config = dict(
    head_dim=64,
    learning_rate=0.00178,
    warmup_steps=389,
    schedule='wsd',
    max_seq_len=1024,
    dataset='wikipedia_en',
)
Each number is 500 + 40 x the weight over its row's rms, rounded and kept within 0 to 999. Layers, rows and columns count from 0. Numbers have three digits each. The size before them is the row's rms in percent of the matrix's.

# layer 7 MLP down (transposed), 1024x384, rms 0.0458, rows 498-520, columns 0-95
100:543568447519465507499510570519554500510441521424465461474519500599516479420476465419482473521400487534553486527517472466545550454498482540469530391459514445536423552516499522470514553468497481490507517506544603537460528512466522495519434530464511492497493502445488519500533448557508543463
104:456462488486477545460534553444577547511527520625521561527512438504492473516464481501559389585478510576500414511502514481492452458524519496515459467538522556572517493493477478536475518555481427504555520512505574514491537571535449447438459413434439521453495465472540530538518522490483462502
101:548497484479529481511478463497516447474504469495520561525438499561496542506527516515444454518460420535496498502531493483605516557548512455448523422507534470513536483624423494486517481494416508521510422554446493502460519494458504464550515467485509527452436455498431480489569483575536394542
099:497439511492501499466505455514577468496434493447414418528488504549538497452510549471490540470459473528471471517451510495544509494576472533602454480496504509476529490519443551493472499509453529461528427492408461463452455526449446459452535498545398493476483498556520512467515534495516499525
103:580526471487516585555549522498525457461524505472533557512502476511463421524476442515458491489515504565525484552440501566463566507495531485482496435545556519489520418442434441531436529456507489479499544500561554511415453422483507532521460494508519493496468454464567514504502469552480544459
104:541518492467462560502574553535602450500490585546454555512476455424479527551487521476490478509521510465472473521463537541535536517515491466553473483503459529483494480422502445520588441468470487532583484512482494523532591487486561498480507522488524444543519432467504515533501409433415516485
100:532524454510563526500454497505453435507527502439599490480518448477436498413452567504478450474488437450574534471468451485539547538538470508522412553477521470485581471506482495542476411487458509505519426491518521520444506504494479498474463544387536459442524510516479508495502538551566498550
101:501461483510589529462461441499501509517409510473526502498520540466562480471534536496539473548488542554477522443543530557494512548507492533459488525545494467453518484512547483576437438482509514521494464528410508540616536526543401427450506510531553518451580484560470494514431535484513534516
096:529586505466596429477518471474489551460528445553521495426448578547462449493491499514476509479571438473541459490464510514534534563510437468478460479543572452474410507453540542574501557462494515535484503482528426560459497517486556488444499483466487516518492503503500545514506494435498522481
097:528492463475520547534445497571472489524495429493430510445420465517477545493491550468525495551437435482465472557471534475566494415497436494463470528431487533524519523472574544557521480493513500507506556539455450498469496476461495490512523476550562499575532504480518535620518545541545512511
099:517507572532504468404498551447537508474509525478569461471488511583509496554503435510515493478547515523552446491475498527503431478468488526501501455484551457484611471491537505570492487532488523504540492462448466503513537529506534537427524524463520505487415482521504469482468542543508571447
077:563403511521495548468612513450494482497486442533524475500538479507546478508516483580488545546482506510502503486461518501574522476571523528445458495529480518490496476353534500513435485571514502513507509501513493511533516504536514469482561475530498535514504497396505537507519525501492517495
099:532556485487528490452465513539516522533504448526525498534581594487583425534483501508491533489528506445467463480577558462422512507437432492456497496548486467473571434535438455482517540468483512462526485483505543485490532500532493495504486533496511482466553472515533508480494471473452482544
098:488519578455498483508543473444511454471525474462551516443461498523455496446519570477511496524550482474435491515525461520539415494504471509444491552509488479478494526464492492543548442430513524530489496517522556529492471438494495479488455519528489535501543468459472470484494523526563575486
098:410561543487604554521460529491501464526457542460516511574523511458496528551488552468491508566501507524512542502502493560470508474503429500418523432511527512529480518545388492471517407445518538493486408454524431522518451472472538528455541507483565486518510482446550454506498452502464536561
093:484509471544583458591491543509545531476485436499519473515463555518471550470519497471549460478519570499522479508584534374511543482502500520523503448531392485501580473549515517463542510520471484443500501456440480522555435540538504535474502410517509521510515566453485480452469515459491382563
096:449493476501430466512499484508579513479546534494509587446509458549585508486559514495408457488542516513507489515467509478528569509569448533476521461472541460533489451516491564538476505456473510507532522483498492479479474463491527562496489519507570461440534494477444475502496487496543533569
102:500467443508497455493455529457530559532390487464484482481476544530498516556463550516544448539407536533518552520554515470461453526462449526474519462564502549504492516492489502509432520454496496444490513390514484494645469489589505476412493471460515568407515510498500548483568493542503482547
104:409460430487528458500519494530384497527512421501537519547506570541461511419557443480452510499497519494561521516421497524494528523548514521531458520546474481530478466525551491607477433551501455536478514456448492478453511446487498494464482574568418472498487448539553493542481585501496485520
099:485494483464438536509526525480502527470484493521501461481496476434494566441439503512549544467631533518487489546488439538513471527498509461520530495602474472573515427452498519456437498553443492500532536454419479452475523471477527567532463546521554485440497478573459543546510553440453540480
100:604482497461546425509482569456485521508529545429572577534534465532520443530562507435529531501526471473503488412579520477536548496501513555571488446575544557465557549524414540523446447497487510467524480518445523510488535488498532522512548575521515374513559538562464501464516390526471504491
101:514497506481460538470500505492564446519477388479447542475482480496498502524494504485391476439503447462492551462585492540473467531469489509417530589468489475513565450566445524412531466475523491475539540428533547468488475459455519485482415557526574568465473481508425437517468580451485544451
103:509394497547502458483458463488530490436486466486470585517485513492522524502518532487553574514457494489534492486519438561501442520523415531521475484500496495479468550509496534509574521469451488510497469534504449449504548470511564515469436413535531523475541521454446472554505454482546472473
# layer 7 MLP gate, 1024x384, rms 0.0504, rows 499-521, columns 0-95
101:484596397546542558527482603501512470515520527491507492531449508495463522512506485559512399602476576525556490547537483474480425414463477516466457531496545446515486493475536454453471510572476420483483498489477550522511486520486460531489403454501530525521524456490524484436546507472479451477
097:555498530525423498482422466507552486498515453472467450483521519520472529455540511511480482501453398490476533493542517453560450488501563462592507426453559481473550546500548462412540571530582559503509598500411470501486507499505588529490562485519485508575489485453527502508526446519443442495
100:524471529481574427520473496499541444462520516542563490530546484466495509486554524479551470492518483633461439476472560507525514506488488533523504586487579565472521524501452509453480570493529480443473570457498562525509443506496437491451477494479500536540454572579481601467549546450506545529
099:536500566479540525493446493458543414574541507571516552539477510508514519465407513474445499582470529535521538547538499549465523446417499503503462512422538535486543478510426585497458520558500453550535526416539501568514462485501459559508486525488509534470496398500548508532534469466507493551
099:501554516428464457493508507456504559530471471489479476494531462554573485535492525555543530532460488499509495470442516497479461431492576524555472467504461477475557435559490529505436455525510505477537485539469509549481558412519448539500547576466512504478469495546449542510457458468500521591
095:524531516493390516483537551540487470521495481464477570471388471458482513534483483561558538538615552570516556535543489480465537430521478509454503425446503468463533485537475510579514573550551463481523535378518512582481502465466558490489477466431510513539420447495539520482567552548440457502
093:490499571472465492593459495489528469526551485531505581427482455455520472519513499497428523518610404474475518501530496476413541493518517437503556492413452500509441537540539425467559586489537490531482570546517507513444512493571579539486480557503521483495496486494521457441568531461448540480
095:471500473513472547448447521549567457451523515453475480500482451521550497441465542489484520532506526494548485509498585434458501539442479492423529492444602543461459464524548515516459394448458521519506515489511515581453444526484510431525472493540565465516485482459563497468501534512478550526
098:468503508456510495491471586546479507523430549514553469480415455483538463499460485433565545512520460496484482532505508426526561391506397561465494502437558525558516483433484461519585526473520438516488540527495501496493566498441488544492472526489551555582507452448479499509443520526547493512
097:501509459492542459457486481486515512491522501502451440447524482419448537512431563523495541533492562513451453517531519543513497528517439556441534494466443486541368557514397543521506441508464551550477511486450567512534481416510506578505479467453518466524535515528546493498560525472550485495
103:448433488494488524484567551436487504514480515472550472512557525513521497521523571483499545529501509470525545474434552469544525485561573512458436457446498500481492488477546472492459481478537530500555564445552521466546536509543552434474564473562491519444472472476526552459494544509479462486
099:455513492537510470522444528534534539468435487542427473461453520521485577506502446451484476492500433403454412517533449480437507525563521501544590498539561487516420520507483490514544438484506553453474448508542495469496502457575465505522594512439478486530465532474430495465512480510548520502
093:545525577423437462473510492537491460502471530450541593487466563463472506475505566437452516468567477527493517548465532471502548481514435494442472483538562488443546479576439500510511495485511494530536575543502419528527435486510475541496450528492512479517558456465465502578518549499493587425
098:465522481545513460488547466510524511570552494504618420452456531541560516467528478522544427452464502508453464558504491503458501461430545486479447434495447506465474484513502508487433563479436552472511474446449526472513484554498402476475467450523486540482399516556480566499442548475453566507
093:524457575499539459473479517558473437527517484437551454506488565565521476428445546508451506499466513481491478497447551552532458486540557526498490459522458500473508477594507493485510476505502503526499513444483488444495594476503526502473501512478536451541446477494492589499555495481502527417
103:480519472511519545526467467496524446568579522511445475497466486484600516468513579512406517496454380549463581518496527533394442495566542563541475484480549452483462549446443408440506517493510470464550492565528517426523547514479541447479561595504481517485498492454506483513549502492521491458
101:563490525462496476499510488473514532529517514480424529528422463478480441511472522508612554602517486521545398513477472506496517537474469528464498527562439469498600544527453530519529484452582446483488502470495522512506425513494510438540536549562444446539460413421530539482439502483492527543
104:473540422512489457514587528514464503494512466469454547491481439536530567494438506496450505548562538531499543541433532559461550559463547566436464491518515462541486508469501464554472524512486452497520547608458534479546472377498468483489466493518488387542480470501511523471553523527461539501
098:521509525439476505514491538517540551496509524457448522472458422529508510549477544542519535557548407565562512520449401500518417469494544489478487540506502489517452586433474427493498498511440460497484451503481564479457497434505521458485542475467455445492524443507519467488500459550477576504
097:581550507462496526540479589472502494398524486522521505546512502537461467541500509427528516567444480518529540520543476540498488483511514508466560532523596508479528465593381582440546466506507525501532438510456557511517477545568514495561517579477451490483487504523544408541485497489457483482
095:475485476438490480539492479458467508521445462496454496537535410508435502463536461527508473485453511584547554509472536559475506512544479535478457530532561419516541518498494497458514567451592503538468523598425497471528473461508549498432478489492480471537499503500502444438508529530508451490
110:395487513508462462546606432570559554440447479550465522403484552531489572573451533478524541450468487459433481501460435537473444476537484508487559510494458504573522487500499499500541507544450523548471493494469538463465429500453471495486518460509400519477449537588454502545552475434521465476
108:484423470475521462501415541560444508515583527500423487502543518479478478476405530488397506560560555555471588603541440500526452512569520544479524492509501564456503526470481542415527493501457452528514444522528515445539543471438525535611521451491505607429536478532546401542472430542543547516
# layer 7 MLP up, 1024x384, rms 0.0499, rows 499-520, columns 0-95
103:451534442515459516460490485483504466555532514508546533442539503491528463466429523356457445502529455504467484510454443482550427480567492499505557439513507455526537567480531492503465477487502498555458483551507538543449510488533521509511377506511589491545537493502484486591587584469506491563
099:458511517545498478544503508499580456506482466493517506499548535506520490513442547487495498425536518434528541500440516471528565478497512489513547457467585424492440459445530472427494442415552523536492531474538476437510512488503402519497492485465489536484510467457512529483440521506562514576
097:529503504442464397492448515522469515505548510497550510498482556426537494584486478474527572463478490481547511432440466582502508498460511550518466501455491517453500474502505511517542505494542460609486521520517490462437521468517518520476467465481511521517522484511481508539525493578495456401
099:560592486513438432439569541515556486496554504425488499501541518575516440502582464539496513503483548553504521475512532486485479497485546466392484485483513477485489457485541482566556468518468458393498548521528513473447502442505516468511465517505528500549467515458505539507475515531481496476
100:515494541514480524471503572499474436473543512486562447453438484499469489513576543547502447439497498536524414478560512505553458512555574488505487533525481482495532501453475448474533513447546461417460518529499493484518531443511477515441568473508579477519541488547471498478512501512530488530
105:510460524547523508498501474557435497544503509455589522486465531441440514444484505584414503547507509510504529479475511540561559456512485446484461484500523433454537476546422502527500528501545476589486480490526509481487501481441570454460472514418463480465423494539479476518488520511463446508
092:476520594514465482504453444453609499466467532492469557484515457538520496504507507514466539496567472491517494557476506482489564470474465384456460476457503575481453471459499536485500595485480451535421499554498505516575494522551508446461471492503549422565551499614578491434559517482472525480
094:475541478450468508508518513576500538457568469558525490525582452446542512457465482499506502464510447492488542546532509468472480471535494503529548463524413515506559478517461483558452453514422518474546443489475512504556550478572483566502425506613521495452462503469463547467470498508541526499
097:453481553380508526530489584497549456556568505491513495487543577432408507569555481537537440530488556508491560526423521531525491463485510461507507475483497469549463547452503512580498490541581518505536506543535518559500398529519491501503464459450491539505428496467535497540528532512518539543
097:489484506438525515451489509543447477526511527493448503469467501472527552562523456528514573516534463426467415594489529429472550615519493609473529533487437512452580467487453533531488470504516578483521553484490433522437576522454564480449493409503478533571494431519451505461486481518463478428
097:444605522450540432484423520495485516520515574523490541448472528511446479464472453430554423446540508464501516498535457533462448494471502453514555486518521440558474524635491531562516451488474461503466512513502542469388452498427549543557474547440496419503449551620508476493513469454545565496
100:471499473517516544537490496534540493503533483517548430515517576504515494543460531469436555455562502473535484541533483478530581516568453473479453476467557537504463528459496439549538517581433545471456474483446465467520492480569484479511521500437494523574503510467474559464545438437498542492
098:498452512479456596452557450493480479505421477505488502474501479517537520549445483554442531598479468641473554547446529450499484476493526500524484469433596464493531597542514503482499530474517433489512508519551509519512491494530484532432473436457518556471432528472508394541545506438576466460
091:549518485450397518410535517531433502486511495497527464451506530540558540516507489505497495463472546426489421515515502531483520507544532549462526498533487475495475507474508435505493464524475432458442475632502522548480495528543577479466492470456492421514496526493429475505515529501427469516
089:585522548454435522441516462454451494495553485515479465472451515533456386559514538458428532541484402567518499523512539547468481529449514467530472497445523485494488534520559496536467517467557578532590531447507543471456482568480567510521481559537461463486479444488526455509525429580493515450
103:494509481463462496521505518546363547518518430424607465479467438472499454416449464502548566612500397453473575441394484508518462425491466460484516480529463499526576448447528494543529500559533486468539505464400546458441504524505458469464565461560504531471501478491454503491490516524562542537
105:576526533439527470461514528503556488489502578469459490577507492516463462498468523543503565472495495493528476519450502474492517503426512449499502475548494508464544480493478555549513548394497502621511506500467446481448522531508520588509520548454462575525530490462479501538426486460590460544
104:389497505559464507515578524520455525485535496527527479529550465483581472556484445486545507538466589448540426532490558535487487539544408552490477431507513478510480470528456467505527469487493466449520489577522472447488513534509550469441485410516512570442506459565546489533525490462477479525
100:554484514550477455480516434521528441542480449548540505504492443549480527512516488574531525459461576571514517547506589538401525487522498480468458518439548473507503469524454505464559423506481562529474507516441437457511453447403535522518490514503530507536555485517528520499478498455524535455
097:557502546471378472512491592472492489505511471497498495495514514499538498504541478495548496532518422519527532481535529480522512492494528477533483518436443497579528468447496532532473501513503505552553467487456549539574482569576525517461541494566451513487463452507560506537539478520463476551
099:491576506465558575464561443486440501604575473504434419515480511540500482467569582511475441559521547501436405459471537505441455581488545470529473427465517548546457498571568520525516521494501519484479521496525494568433518477541422539506478541500460533529509511494517509523562506488461468507
101:457535453453487475511539506517545487530456442526489473554525475471467552509509495443468457470435485427524492544503527505586492517530515371509540491525580479497548505515534488536513494567543505521481548503527494370516518472498483609538498472470504504457499473437511563487491539484500481512